config.yaml
n_layer: 9
d_model: 192
n_head: 4
n_kv_head: 4
head_dim: 64
d_mlp: 768
vocab_size: 2048
activation: "swiglu"
norm: "rmsnorm"
norm_place: "pre"
norm_eps: 1e-05
positions: "rope"
rope_base: 10000.0
rope_fraction: 1.0
qk_norm: false
attn_scale: 0.125
bias: "none"
tie_embeddings: false
parallel_block: false
init: "orth"
init_std_qkv: 0.0452
init_std_o: 0.0391
init_std_up: 0.0452
init_std_down: 0.0
optimizer: "soap_variant"
lr: 0.00583
beta1: 0.95
beta2: 0.95
weight_decay: 0.081
lr_head: 0.00979
grad_clip: 2.0
warmup_steps: 200
schedule: "cos"
final_lr_fraction: 0.1
batch_tokens: 65536
seq_len: 512
doc_mask: true
train_tokens: 148900000
steps: 2273
dataset: "wikipedia_en"
Each number is 128 + 32 x the weight over its row's rms, rounded and kept within 0 to 255. Layers, rows and columns count from 0. The size above them is the row's rms in percent of the matrix's.

# layer 4 MLP up, 768x192, rms 0.129, rows 418-441, columns 96-191
size [ 99  99 109  97  93  95  99  96  96  93 110 103 101  99 102  89 101 107  98 115 115 101 109 108]
[[163 135  86 174 235 129 124 145 101  94 151 143 100  58 177 129  60 177 153 174 133 150 131 186 175 155 178 119 121 127 144 172 139 107 136 122 139 130 126 127 100 155 123 140 152 157 155 194 115 153 168 130  95 174 112 140 160 142 144  78  59 148 149 112 174  97  77 147 173 158 151 137 142 121 128 137 115 106 162 182  86  79 150  86 132 158 211 131 108 141 169  51 112 175 164 114]
 [117 131 127 102 134 173 129 104  93 106 115 128 221 105 156  91 133 255 147 135 129 118 114 168  84 113  76 104 181  91 101 174  81 102 142 135 129  78 144 192  99  86 178 146 146 180 163 114 130 138 140  99  76 102 154 164 105 139 151 107 155 120 112 160 130  77 104 151 104 160 147 135 106 125 133 100 148 105 159 112 102 132 120 113  95 163  82 124 131  78 205  80 120 137 152 145]
 [147 132 128 108 128 111 129 156 135 133 115  78 208 159 139 143 115 133 158  87 209 145  97 104 147 129 158 162 118 183 112 145 148 137 133 147 115  81 174 173  87 186 161  71 161 142 121 123  91 127 127 108 117 151  82 128 140 112 174 136 141 186  86  92 123 145 151  93 107  81 123 147 165 135 143 160 120 103 163 121 111 140  98  75 132 161 148 151 173  90  90  96 184  95 110 157]
 [168 148  80 107 121 131 123 138  52 123 152 132 170 180 126  98  74 145 143 155 151 126 109 145 105 113 121  74 128 148 126 171 140 107 149 146 147 117 146 131 147 131 159 128 122 121 210 176 135 115 154  83  95 113 150 168  84  98 154  95 164 116 114 137 181  91 107  98 111 121  90 148 138 173 148 133 113 151 152 101 147  46 117 150 177 110 166 118 137 117 114 113 135 136 132 120]
 [214 122 121 128  97  78 163 143 227  72 138 111  72  99  71 182 175 182 117 156 153 135 124  98 176 162 124  95 104  83 154 113 126 130 116 141 137 200  92 146 140 153 128 138 119 118 124 159 123  76 115 185 129 111  95 102 193 102 121 139 126 154 111 163 134  77 181 117 130 178 177 131 119 124 106  76 106 123 177 115  72 107 161 143 118 146 103 115  98 153  99 112  91 155 118 114]
 [147 118 168  84 141 130 183 151 121 116  82 138 144 179 146  99 182 125 123 176  94 132 135 122 121 179  85 176 151 184  99  87  98 161  84 129 133  95  82 112 151 112 112 109 111 180 146  94  97 172  84  77 134 161 134 159 154 134 178 156 115 115  92 139 163 145 167 177 153 122 155 136 116 104 165 138 161 108 179 145 110 159 120 145 142 175  83 127 112 170  95 104  86 181 180 165]
 [108 127  98 170  80 161 141  83  82 167 194  86 119 137 172 126 195 199  76 111 120 124 159 151 160  92 152 138 108 135 139 165 130 115 154 157 157 145 105 158  52  89 103  86 156 162  93  90 139 168 128  73 101 108 156 143 170  60 109 118  89 150  98 105 129 112 110 134 183  94 147 180 103  56 103 120  96 153  91 149 165  96  74 122 113 124 107  94 108 122 137  78 113 118 167 149]
 [112  87 176 111 126 147 101 108 137 150 156 148  74 150 133 132 138 149 151 118 128 161 125  73  74 115 126  92 109 169  86 130  90 166  82 162  99 124 147 130  92  65 177 138 124  85  50 130 108 154 117  53 128 195 127 171 168 167  49 128  87 129 152 107 124 140 125 184 102 135 196  89  83 153 100 162 134 166  85 102 112 150 163 103  83 102 164 135 130 122 113 170 115  97 102 147]
 [111 114 114  97 132 109 189 106  93 162 171 141 140  66  97 105 132 144 135 177 137  24 148  99  76 183 183 111 116  87  85 136 152  48 146  79  96 142 111 125 131 113 158  86 106  80 131 126 176 146 111 123 100 111 119 100 109 101 144 138 126 158 122 130 140 155  96 204 129 130 148 148 114 105  63 144  97 134 114 145 142 129 155  85 164 152 146 108 127 157 115  99 140  86 124 124]
 [167  92 111  89 131  98 140 148  95 173 104 138 125 113 120 110 153  93 147 102  98 124 135 133 106 104 149 128 193 164 116 104 153 129 117 145 123 170 114  83 139 145  74 136 130 125 142 113 104 160  93  63 156 141 102 129  98 186 142 129  92 122 175 127 138  51 173  75 113 102 101  70  85 151 162 135 101  88 131 178 144  55 146 130 165 154 108 108 116  93 131 126 135 124 145 135]
 [153 125 119 169 126 175  95 143 113 169  61  56 137 184 139 119 156  97 170 101 142 161 119 106  81 101  92 148 121  83 134 147  86  31 131 107 150  72  86 122 168 129 102 126 142 142 110 120 127 115 101  94 131  85 118  84 145 123 189  96  90 106 109 165 134 165 118 163 156 158  66  92 123  80 156  85  96  78 128 143 125 147 156 112  58 149  59  92 181 123 190 144  67 144  77  79]
 [131 149 133 146  92 123 148 149 120  59 144 144 100 190 136 121  51  93 113 141 118  99 193 112 146 141 114 137 125 135 111 133 142 130  90 124  80 120 111 110 127 185 119 138 157 118  93  95 117 109 160  83 140 155 122 113  82 194 157  97  94  82  87 105 141 141 176 167  55  92 119 119 112 134 131 104 177 162 136 136 159 157 167 112 149 129 131 159 166 154 145 130 111  87 165 132]
 [175 141 193 141  93 139 118  83 137 150 178 131 133 212  77 121 119 163 122 140 147  60 144 138 137  78 115 120 143 149 129 166  92 179  82 117  47 112  92  98 135 155 187 167  88 127 162 146  85  88 170  81 153 119  67 117 125 179  87 119  73 127 151 115 146 131 115 158 106 151 145 135 113 124  96 119 186 117 107 168  79 149 126 125  58  91 121 138 121 145  84  95 141 130 109 128]
 [103 129 169  99  91 140 105 138 121 189 163 121 120 129 157 175 214 172 127 133  70  84 185 105 157 111 153 140 149 160 126 103  97 152 158 168 130 137  67 165 125 144 110 130 117 129 110 164 140 109 123 133  92 153 149 142  65 174 192  98 121 163 103 127 159 137 119 100 107  95  79 139 174 107 122 159 117 143 145 119 162 117 138 138 100 124 200 159 164  97 174 131  90 135 137 131]
 [123 146 145 103 106 100  69 141 136 136 117  60 168 190 109 121 130  98 102 113 186 150  79 150 146 143 119  84  67 156 168  64  97 109  69  66 136  70 138 127 127  94 139 123 157 117 129 105 139  81 137 118 111 112 130  92 127 126  88 154 169 174 129 134 158 120 104  86  62 128 113 162 128  93 133  73 167 132 121  89  85 157 125 163 124 133 127 106 125 146 186 119  94 150 126 127]
 [154 151 101  95 113 121 104 109 127 128 110 134 113 114 155 127 163 127 153  50 139 101 159 114 192 151  58 124 198 152 107  85 109 145 115 122  86 100 115 124 118 137 182 149 143 140 159 156 131 121 199 116  99 176 108 157 153 134  98  82  82 109 211 195 109 100 105 173 188 113 147  90  95 120 136 132  96 124  90 159 131 122 119 158  98 134 139 109 206 163  69 177 120 133 148 121]
 [161 126 159 110 126  82 112 153 117  90 120 108  95 152 164 133 134  78 118 117 114 132 129 135 147 128 128 103 103 116 107 138  90 168 152 146  91 167  85 134 112 102 107 127 150 121 121 141 133 104 150 151 127  79  93 104  78 183 192 133 148 143 121 129  99 161 118  93  44 107 149 213 164 122 129 175 120  75 132 103 164 130 126  85 144  98  80 151 109 168 186  64 121 158 171 134]
 [113 160  98 190 209 117 141 143 129 162 127 130 117 106 101  86 101 187 178  84 119 200  70  56 177 141 170 142 106 110 128 122 133 154 124 116 130 127  84 111 144 140 151 122  94 138 133 157 101 136 142 111 101 139  76 159  73 130 115 174 135 132  85 115 125 140 100 147  68 104 125 115 123 136 192 132 167 188 182 116 140 142 149 119 136 117 123 129  96 158 196 157 186 111 178 160]
 [147 115 105 142 138 154  95 120  74 123 155 163 112  89  90 108 115 129 158 166 138 130 146  96 152 105  77 170 147 135 174 167 106 144 121 121 182 143 160 103  75 107 166  89 149  97 123 107 144 152 180 110  92  38  89 156 210 122 127 177 125 143 157 120 105 125 151 108 135  97 190 141 156  45 165 149 149  50 108 111 184 123 108  94  90 123 194 189 119 116  79 136 123 157  94  88]
 [158 121  83 136 140 112 149 112 131 125 122 127 173  83 162 115 155 110 138 161 161 170 103 124 164  81 140 159  87 184 128 114 140  74 173 157 145 217 123 115 180 153 138  67  70 130 145 153 127 145 138 108 135 131 118 132 127  91 156 197 191 186 163  87 135 135  83 115 147 166 112  73 114 103 124 110 102 170 135 148 146 126 122  78 167 105 145  86 119 134  84 126  86  90 112  79]
 [142 132 120  95 205 128  86 156 135 125 171 161 112 116 204 160  98  99 104 116  99 136 134 120  92 143 107 148 133 171 132 187  85 102 186 132 112  76 123 120  64  96 170  66 109 131  57  70 172 130 129 110 152 134 152 111 123  71  69  89 105 177 104 146 118 109  68 152 161 127 166 102  93 133 110 153 128  95  97 186 123 120 148 146 138 121 127  78 157 130 120 153 170 166 112  86]
 [108 109  91  86  89 142 128 131 171 160  97 129 120 155 135 119 167 187 140 104  61 102  93 112  97 165  63 127  91 121  92 204 157 145 141 111 116  80 123 123 141  97 105 135 183  92  29 104 117 200 164 159 143 127 141  83 175 115 162 178  79  89 166 102 128 151 112 180 120 123 166 116 150 106  59  78 152 101 102 127 167 124 115  89 105 132 159 163 142 114  90  83 169 132 139 175]
 [160 167 135 137 100 144  91 109 120 103 107  95  97 140 144 136  75 178 136 154 151 154  69 116 100 154 105 121 173  91 111 143 132 180 115 177 148 119 106 153 120 153 152 150 163 139 218  81 103 162  87 139 147 161  78 111 142 149 114 139 141 118 110 104 104 154 136  87 142 149  79 101 183 144  99  81 157 192 133 169 207 166 132 136 149  93 130 154 170 165 151 111 152 134 184 111]
 [136 158  93 121 172 131 109 105 152 184 130 115 134 134 175 146  88 137  93  37 144 125 116 178  98 126 141 154 123  95  97 133 143 111 104 179  76 128 145 125 131 107  91 148 122 103 133 111 129 119 136 136 209 120 152 127 156  74  83 198 141  70  97 136 115 126 102 138  96 137 151 166 139 124 125 102 169 164 108 162 116  99 137 154 121 125 171 121  73  58  99 180 149  92 112 149]]
# layer 4 MLP down (transposed), 768x192, rms 0.119, rows 418-441, columns 96-191
size [100 101  98  98  95 103 100  94  92  92  97 103 103  99 103  97  99  95  99  99 106 107 104 101]
[[120 102  93 130 162 129 109  88  69 104 120 121  99 115 107 131 104 144 118 108 185 110 107 147 140 139 115 134 103  83 154 166 171  92 150 141 167 144 164 120 122 107 121 121 148 164 141 153 185 142 189  78  66 165 108  93 151  51 157 100 152  82  81  63 135 100 115 124 179  79 198 150 129 177 161 110 126 114 166 114 157 111 139 205 104 141 162 143 139 105 126  89 117  87 116 129]
 [184 152 116 113 119 165  90  75 139 121 101  87 175 145 141 106 143 141  98 181  98 133 136 164 113 139 117 140 143 131  83 132 166  44 144  88 171 125  99  89  98  96 166 136 188 129 172 135 143 188 122  70 166 120 100 107 114 126 131 137  77 112 175 150 172 148 147 133 141 178 137 162 131 138 150  44 156 132  85 150 119 131 114 183  97  38 124 139 172 103 151 140 173  93 102 124]
 [120 175 168  96 178  98 121 100 134  96 108  93 118  97 200  77 116 134 116 129 187 163 164 113  81 133 119  84 155 117 137 119 132 117 125  86 153 112 111 169  78 106 126 153 116 118  88 129 117 123 128 155 129 121 118 144 107 126 116  55 110  97 192 167  92 118 159  95 124 152 125 122  60 157 106 194 128 131 130  98 114 172  79 184 133 136 186 128  65 106 151 155 108 180 126 141]
 [138 150 124  20 119 177 135 125 174 144 114 113 156  90  86  79 186 144 133 179 161  98  79  95  89  96 139 135 118 147  84 157 156 165 146  96 111 172 132 139 118 146 118 139 125 146 134 109 163 115 131 166 111 114 128 125 108 117 120 153  48 179 125 158 122 115 118 111  99 166  97 173  96 134 153 112 146  90 117  68 137 192  98 108 140 103 102  95 152  87 101  80  94 157 126 139]
 [149 128  70  87 107 133  52 133 161  60 144  86 194 139  74  98 127 149 116 138 112 117 149 129 187  86 144 152 176  92 139 136 180  95  98 114 128 168 140 149 175 156 129 151 164  82 164 142 170 212 144 168 151  99 105 132  81 121 195  85 141  84 185  79 185  86 148 130 111  96 108  76 121 164 134 123 128 145 147 142 120  82 138 144 168 147 137 136 118 139  76 187  69 132  74  81]
 [143  91  95 142  74 165 177 123 128 108 123  76 147 106 184 142 115  75 122 142  83  94 131 137 124 104 124  69  97 154 109  92 104  99 111 106 149 125 135 130 121 101  82 124 122 116 118 135 159 151 165 127 136 138 120 152 121 225 139 122 112 123 165 139 116 132 147  70 161  94 103 141  84 107 156 137 168 155 132 183 125 126 154 198 182 175 123 161 128 119 117 188 104 143  86 112]
 [181 127  61  72  82 140 157 152 120 146 162 105 133  90 147  66 137 152  96 170 115 140 135 146 116  84 112 176 147 123 143 130 164 128 108 135 112  92 144 114 160 190 114 106 113 136 141 107 124 148 120 126 127 157 131 102 116 136  79  73  98 112 132 101 162 162  93 112 128 159 110 125  58 140  93 120 152 195 159 107  79  72  20 119 111  85 130 133 133 128 161 101 196 202  64  91]
 [129 101 123 134 130 138  96 148 131 115  97 131  76 183 102 117  89 150 138 132 199 133  53 158 162 158  71 132 136  95 133 123 135 113 167  90 163 125  81 144 115 197  49  96 133  92 196 162 120 144  96 218 162 117 147 133  88 116 141 187 110 116 105 117 123 108 118  96 107 174  93 114 150 130 168 147  85 112 144 148 183 105 151 147 146 113 132 152 121 173 131 102  72 143 149 165]
 [158 125 143 170  81 126 173 140 167 106 108 152 136 103 139 141  58 127  43 131 155 112 146 152 117 149 146 115 103 195 135 135 168 104 151 122 118 159 125 163 136 181 131 131  80 154 154 101 104 114 132 122  96 186 137 127  72  98 133 172 141 140  74 115 126 148 120 158 105 169  58 132 104 157  94 175 140 149 130 110 131 134 110  96 139 129  83  97 143 131 147 178 120 136 118 126]
 [144  67 172  85 155 127 103 184 134  88 190  93  74 135  64 131  89 135 129 109 145 140 128 139 109 148 113 126 152  88 132 101 125 120 162 144 114  99 139 147  98 151 146 143 110 201 143  75 116 103 172  37 216 166 175 127 113 161 145 169 179 132 144 151 109 105 148 125 139 118 223 140 125 172 172 119  72 163 152  94 129 142 169 144 156 105 150 187 118 159 139 149 117 135 166  75]
 [160 122 157 117 161 112 183 105 117 151  67 107  91 118  85 137 206 134 131 142 122 121 130 104 150 107 101  90  97 110 101 123 156 177 131 164  93 117  59 124 113 148 138 174 135  72 135 132 209 139 160 112  94 122 136 129 129  87 150 131  84 148 126  92 125 139 175  82 126 159 151 138 167 130 154 123 145 159 134  66 156 123  66 157 164  84  65 164  56 166 167 161 130 152 163 165]
 [ 95 123  99 120 143 136 152  94  79 100 177 103 137 108 151 108 117 110 138 129 196 163 149 141 141 150 114 125 142 129  87 173 101 124 128  97 116 145  87 116 154 179  84  95 105 128 111 124 196 162 164 126 187 126 183 146 157 140 154 127 128  85 197  53 173 108 148  93 135 154 190 102  84 145 204 132 170  36 137 170  93  74 167 158 188 113 130 164 116 137 124 104 184 108 116 112]
 [129 134 105 133 155 160 126 110 158 159  84 118  91  67 141 174 137 164  93 151 156  70 115 105 128  71  70  98 139 168 119 130 122 145 119 105  65 134 114 109 115 160 161 138 181  34 106 115  74 178 183 171 229  94 104  90 121 103  78 135 129 106 132 123 117 119 104 155 113 137 101 111 162 112 129 153 194 116 124 137 117 110  96  96 112 149  89 140 113 164 142 154 122 173 123 162]
 [123 172 181 127 157 161 163 167 142 103  92 174 181 103 146 121 121 149  95 100 171 124 135 103 129  84 107 118 110 150 138 125 190 181 174 116 129 182 112 155 170 199 116 112 134  93 142 146 126 102 115 104 150 135 136  85  77 158 144 210 115 101 120 119 130 143 124  77 122 110 122 157 159 120 205 105 146 134  89 117 146 107  69 109  99 130 146 107 153  84  97 175 174 135 123  96]
 [125 120 109 126 150 195 136 122 158 130 142 117  79 154 171 131 115 125  85 126  99 141 143 137 103 110 111 106 123 164 126 166 206  96 118 149 175  86 142 192 119 115 136  72 161  98 111 158  91 220 159 117 116 129 186 133 143  96 135 125 163  81  79  53  77 124  62 115 130 122 149  91 177 129 117 154 152 102 116 179 191 136 155 104 108 112 119 138 140 193  78 108 135 164 118 164]
 [147 175 118 147  94 113  95 133  84  63 131 177 172 132 124 125 177 119 139 104 129 100 113 135 101 166 128 118 127 164 115 136  96 113 195 103 105 131 102  98 131 118 135  72 159 192 102 125 125 145 104 111 145 162 156 128  98 140 146 210 151  99  92 132  71  57 149 110 122 134 168 107  97  95 126 168  51 110 192 130 118 156 143 123 130 152 163 152 145 165 141 112 168 141 139 140]
 [136 124 126 119 165 102 106  66 103 137  91  83 140 113 197  95 106 130 173  73 124  63 133 100 148 144 167 105 137 109 138 101 126  77 162 144 139 171  94 131 152 110 163 124 110  90  96 140 139 169 131  98 100  94 141  85 158  50 141 132 119 142  75 143 141 159 139 100 123  75 146 104  77 174 154 102 113  88 148 142  98 126 167 103 123 151 131 112 109 157 105  80 121 167 145 143]
 [178 148 116  85 128 131 150 119 163  80  75 155 131 142 123 137 177 149 156 133 118  98 123 182 152 122 119 122 177  63  75 136 150 118 142  54  84 141  99 200  97 164  73 179 163 131  98 126 191 169 153 158 108 106 166  99 175 128 148 146 133 125 163 113 178 138 109 187 142 132 101 175  89 129  76  98 146  91  69  85 100 183 194  95 111 115 165 106 151 166 139 152 128 171  93 176]
 [142 101 115  75 143  74 152 156 109  84 133 101  97 114 138  48 148 109 191 148 133 158 111 201 152  98 106 143 121 126 138 132  94  98 133 127 174 107 116 158  90 108 103 121 137  71 147 142 123 105 188  51  69 135 126  99  86 183 128 154 145 183 110 150 141 136  98 124 152 190 135  88 176  84 145  95  85 133 165 177 209 159 182 132 126 175  99 127 134 105 164 153 119 153 136 155]
 [158 145  91  71 182 145 109 137 160 169 116 158 106  96  98 152 159 119 121 188 128 115  73 105 139 100 108 109 131  62 142 114 135 117  96  98 163 117 140 107 139 102 125 143 144 125  91 104 188  58 106 172 126 102 128 174 106 121  85 124 144 171 117 148 123 103 133 119 130 205 126 167  66 112 121 185 145 112 112 104 112 144  81 143  84  85 106 149 122  88 144  86 123 225 165 137]
 [140 158 123  89 154 160  45 200 105 130 145 157 115 153 145 115 151 141  55 122 103  91  96 101 161  63 126 116 133 117 133 198 113  73  84 174 149  85  69 181 153  99 142 130 148 158  92 171  80 106 120 130 237  83 154  94 115 160 138 138  93  83 127 103 166 138 115 111 109  91 148  84 150  88 153 150  85 129 136 155  79 142 147 138  97 158  99 110 196 105 112 103 160 130 110 130]
 [ 82 126 126 136  70 173 144  73 152 120 122 132 117 154 133  75 155 183 122   4  97 128 109 136 145 158 101 147 188 111 146 102 158 163  51 155  64 103 105 145 106 114 156 104 137 112  72 180  98 168 128 195 142 109 206 131  96 111 169 111 166 129 120 123 127 113 104 101 135 103 120 124 147 159  57 117 104  96 120  74 120 143  98 115 164 147 153 126 128 124 163 125 151  81 171 144]
 [ 72 142 113 108 116 143 138 129  87 155  68 154 172 126 127 119  81 124 155 124 151 164 128  75  97  85 155 127 151 118 116 145 112 115 135 145 173 151  88  88 132 101  99 126 158 132 103 127  97 117 166  82  77 160 110  77  89 134  77 145 161 123  85 176 135 145  80 162 185 112  64 204 123 107 113  76 164  76  99 158 109 135 161 119 133 133 118 108 131 121 143 180 150 129  79  73]
 [167 145 229 144 136 181 164  47 152 142 135 146  81 117 141  97 116 189 113 129 169 138 162 115 113 155 152 143 184  93 100 110 142 148  85  97  63 143 156 142  68 137 121 148  70 109 113 101 141 136 149 116 161 163 126  94 129 152  76 127 106  68  93  76 140 131  99 143 118 141  98 122 157 169 127 182  56 106 125 196 110 131 116 116 114 143 120 202 112 144 107 128 145 123 140 163]]
# layer 4 MLP gate, 768x192, rms 0.131, rows 419-442, columns 96-191
size [ 98 111  99  96 103  95  97  97  90 105 104 102  89 110  94  99  99 102 117 116 109 105 108 108]
[[107  61 141 149 105 153 151 120 131 102 146 134 115 127 123 171 152 100 145 206  87 104 137 149 135 218  97  92 137 132 156  98 136 110 116 114 131 164  92 128 162  96 103 126 102  75 116 114 182 162 130  89 157 124 152  99 184 109 149  94 173  93  49 115 116  82 172 169 137 134 117 147  76 122  90  98  77 120  59 128 150 162 143  99  82  83 123  69 158 132 152 143 119 108 137 141]
 [125 125 112 129 149 127  62 114 165  62 158 168 153 141 130 164 112 123 146 122 153 108 106 159 136 131 174 186 110 127 100 153 117 119 146 148 101  91 103 133 145 123 131 103 113 211 151 110 104 144 138 144 145 160  97 108 102 146 120 119 105 146  89 137 120  69 145 107 111 107 107 141 191  57 115 127  86  90 119 140 120 134  89  90 180 203 140  74 173 109  39 129 149 154 136 153]
 [ 66  66 183  84  29 145 116 175 160 136  81 186 146  76 151 149 142 125  99 171 104 157  99 149 123 126  71 125 119 112 133 152  79 143 129 102 111 154 141 142 198  98 131 130 124 114 143 111 148 112 172 129 109 150 154 101  73 161 128 128 108 136 106 105 104 134 134 177 149 189 174 129  74 160 102  73  96 103 125 100 144 149 126 148 117 137  77 111 123 124  83 119  61 156 100 124]
 [141 164 125 126 139 186 148 143 154 118 155  96 206  88 112 149 145 173 155 130 178  79 119 166 116 134 136 149  81  78 160 144  92 156 142 166 129  68 113 195 127 145 148 102  88 150 186 139 157 112 201 189 147  87  94 128  84 105 128  78  94 156 166  70  86  97 142 109  84 105 170 168 141  80 130 181  79 135 106 135 124 187  63 148 121 157  80 111  74 173 119 133 147 189 133 113]
 [198  99 127 137 138 116 121 105  87 112 133 136  78 112 163  99  99 101 123 111 117 142 106 130 155 135 132  99  98  77  48 100 177 111 130 123 134 155 143 123 123 132 118 151  92 140  97 104 203 171  80 154 154 147 145 145 102 107 127 203 112 155 120 185 137 158  95 134 203 136 120 151 100  99  94 121 203 165 112 148 103 131 125 115  98 130 114  98 146  97 140  74 116 104 175 116]
 [130  77  72  49 114 179 141 110 193 155 125  98  99 135 100  67 145 166 129 171 106 157  64 128 128 119 111 132 127 124 144 140  96 177 111 148  41 164  69 104 182 160 162 132  84  96 112 132 172  96 103 176 154  98 118 162 117  92  69 124 170  95 146 131 146 159 128 130  89 104 156 143 166 163 109 136 108  78 176 151 101 136 177 128 153 145 160 113 169 120 131 123 172 163  67 112]
 [125 119 181 169 149 129  79 107 143 114 160 163 140 133 119 138 109 161  90 117 194 117  91 177 141 106 119  65 103  82 128 134 104 103  99 100 162 112  94 126 142 159 175  99 126  57 117 132 112 112  89 168 126 129 113 102 133 142 128 117 150 108 180 125 105 124 136  62 165 154  77 105 141 106  95  33  64  63  99 171 155 150  91 174 158 170 115 109 103  76 219 156  98 154 131  64]
 [131  72 109  86 115  86  85 131 159 150 156 112 150 139 173 151 153 158 124 102 115  74 107 130 140  73 124 176  97  94 127 135 127  99 152 125  51 132 126 114 138 168 164 107 163 205 152  95 156 127  70 175 160 132  97 130  84 164 108  58 129 129 171 128 155 107  99 125 158  63 108 137 156  99 154  95 147 140 138 143 143 141 159 169  94 186 104 160 174 142 133 136  97 152 143 142]
 [160 117 175 142 112 134 132 115 121 137 140 123 117 115 144  70  92 200 105 141  71 129  93 167 104 124 104 179 149 119 143  70 116  92 186 100  77 136 102  96  74 171 128  97 166 172 100 114 139 142  80 120 106  96 133 202  87 179  58 160 174 140 103  93 169 135 116 101 120 124  85 111 109  62 136  75 142 114 107 183 161  65  99 149  85 132 167  82 143 159 188 108 147 105 149 115]
 [103 204 157 148 101 165  78 143 168  97 206 123  52 184 164 119 140 168 122 169 160  67 115 172 139  97 192 185 156 137 130 174  92  92 112 105 160 187  91 139 108 149 101 130 154  99 151 139 119 153 125  86 142 135 189 107 135 172  79 110 160 132  84  91 117 107 105 133 179 109 118 165 162 142 137 153 110 122 145 118 160  95 126 163 135 122 159 140 139 109 140  72  97 142 122 169]
 [223 178 141 131 142  74  92 103  85 169 164 163 120 154 142 148 172  81 171  95 163 173 144 174 152 120  85 146 174 162 103  98 115 172 120 125 156 127  95 141 134 168 152 153 124 102 120 121 132 101 171 161 159  96  93  66 162 147 119 140 118 129 116 187 129 190 107  92  98 190 112  94 105  70  91 174 103 170 109 118 145  26  57 165 126 133 137  90 143 135 104 112 154  99 128 120]
 [146 104 180 109 111 203 120 140 126 117 167 166 117 153 153 163 132  85 173 122 132 128 164 121 139 154  85 139 150 126  82 158 164 130 147 123 142 132 128 156 148 182 104 162  76 128  96  71 163 178 105 163 113 148 183  88 137 141  89 151 174 130 130 108  90 130 114 196 137 155 193 126  69 155 135 140 115 141  65  74 158  92 152 107 129  45 123 102 155 130 121 151 175 105 130  94]
 [171 152 100 188 122 118 181 119 148  91  98 143 113 185 149 136 141  93 147  96 103 105 120  65  95 185  97 138  88 194 128 113 111 137 122 180 158 117 154 134 174 206  89  90 121 146 170 141 126 154 141 132  95 121 155 129 144  91 162 152 148 132 131 195 125 121  43 117  82 132 220 126 124 191  82 159 134 115 188 130 145 100 108 119 137 157 156 112 129 121 165 138 158  98 116 141]
 [151 163  80 124 123 120 130 145 164 134 108 168 157 111 186 154 156 134 137  63 130 122 151 100 118 161 120 153 109 172 131 157 108 128 146 134 164 121 105  89 162 124  87  62  88 110 129 143 101 105 216 121 115 151 160 154 161 181 176 126 102 135 158  93 132 128 149  76 115 201 123 177 152  99 104 118 129 159 107  87  92 101 113 186 114 147 153 141 113 100 116 129 146 102 105 169]
 [142 132 137 135 157 160 136 113  81 111 144 150 142 137  86 113 127 125 134 110 106 149  94  64 156 154 101  65 104 182  73 148 134 152 119 171 164 157 123 153 175 142 174  95 135 219 101 152 144  63 151  69 186 135 151 108 165 135 119 144 126 207 113  93 121 165  55 118 105 202  48 149 164 123  95 181 125 132 103 169 209 175 120 141  91 111 183 167 137 132 116 141 161 117 103 143]
 [126 153  95  96  94 162 164 113 158 106 156 145 171 169 161 129 181 136 108 120 108 181 128 129 123 137 139 129  84 134 113 131  80 186 145  91 117 174 137 128 171  81 133 208 104 163 160 126 114 142 197 155 123  95 114 127  74 127 128 145 123 147 185 132 141  97  95 123 154 100 124  76 131 135 127 147 108 141 172  68 124  90 149 175 140 153  77 110 171 182 161 177 117 100 127  84]
 [170  77 166 105 101 164  80  49 157 112 182 122 171 118 179 151 136 141 110  86 152 168 159 140 116 109 120 155 142  88 140 152 113 134  83 117  49 155 163 145 109 175 148 115 141 148 147 100  72 135  88 198 118 119 136 175 101 155  81  85 186 187 134  92 141  82 113 137 146 142  92 123 155 140 102 119 111 110 114 149 191 137 123 127 108 170 163 131 179 173 170  73 147 100 153 118]
 [ 88 116 122 205 144  43  95 102 117 180 118 155 118 155 142 144 163 153 106  57 143 163 188  95 158 188  87 110 154 138 212 107  65 189  95 151 125 123 154 144 126  90 151 109 151 142 121 138 138  91 101 133 102 115  76  63 139 159 124 132 120 111 124 161  68 158 183 155 111 137 134 126 134 135 133  59 138 121 157 155 164 120 134 126  99 129 143 140 106  65  79 171 200  83 130  84]
 [194  88  81  96 141 163 182 108 121 134 182 105 149 113 149  74 118 145 180  43 174 128  81  98 106 137 151 213 109 131 141 144 103  94 117 193 154 146  93 139 122  92 173 177  75  94 126 147 108 154 123 177 129  58 161 115 101 159 126 128 150 170 133 179 150 147 106 153 101 109 151 165  74 168 116  77 133  85  78 100 146 122  97 123  80 133 134 144 123 170 122 145 110 104 108 132]
 [132 133  80 150  87  98 154  95  59 142 148 154 137 145 124 122 160 156  78  91 123  79 192  91 148 131  54 126 160 105  70 105 119 160 139 132  97 148 109 176 124  70 127 160 144  96 176 177 123 137 110 152 140 137 131 107 114 138 133  95 149 114  92 144 101 129  64 120 120 114 110 100 128 159 137 127 121 157 178  69 126 107 144 141 113 192  91 126 209 114  86 182 139 149 124 155]
 [101  98  99 112  94 155 117  64 169  73 164 102  74 127  74  77 147 112 158 119  15 145 125 144 167 132 126 147 116  96 144 121  50 161 143 168  56 136 144 146 112 120 114 112 194 134 128 120  95 161 189 136 127 120 144 110 164  69 113 117 129  91 175 102 123 104 117 202  94 123 150 165 162 100  74  79 163  70 140 115 147 136 119 147 107 110 121 165 136 131 103  87 127  83 173 128]
 [118 111 127  93 122 131 144 117 162 113 147 141 154 111  94 126 106 136 122 160 107 105 142 255 126 125 188 161  81 106 102 135 124 135 170 125 133 119 140 115 137 188 127 176 101 139 131  88 115 137  86  88 174 139 129 198 111 143 117 138 195 137 154  79 179  96 158 127 120 145  94 105 140 137 129 114 126 115 169  90 100  95 164 121 169 100  88  81  87 106 111 131 144 103 128 153]
 [106 105 147 204 144 111 163 133  97 142 188 126 107  64 156 127 130 114 132 181 116 108 143 154 139  88 115 104 145 163 130 112 151 104 153 114 114 102 209 106 130  56 188 130 132 119 143  85 102  96 140  97 144 149 123 125 148  80 110  72 111 199 130  74 105 122 216 118  93 151  72 137 118 161 146 106 121 155 144 152  92 198 105  77 131 148 130  90 183  99  90 136 155 121 112 119]
 [144 130 126 124 105 108 144 120  98  96 150 161 175 130 174 110 146 117 191 136 174 121 183  78 102 107  68 117  85 107  83  98 146 177 138 114 115 146  89 140 124  94  72 168 108  70 127 189 142 118 107 121 124 150  68  56  93 103 128  81 146  90 138  93 155 116  95 106 130 137 134 148 110  96 101 150  94 130 150  71 117 118 102 114 126 145 107  67 137 151 123 155 120 162 149 169]]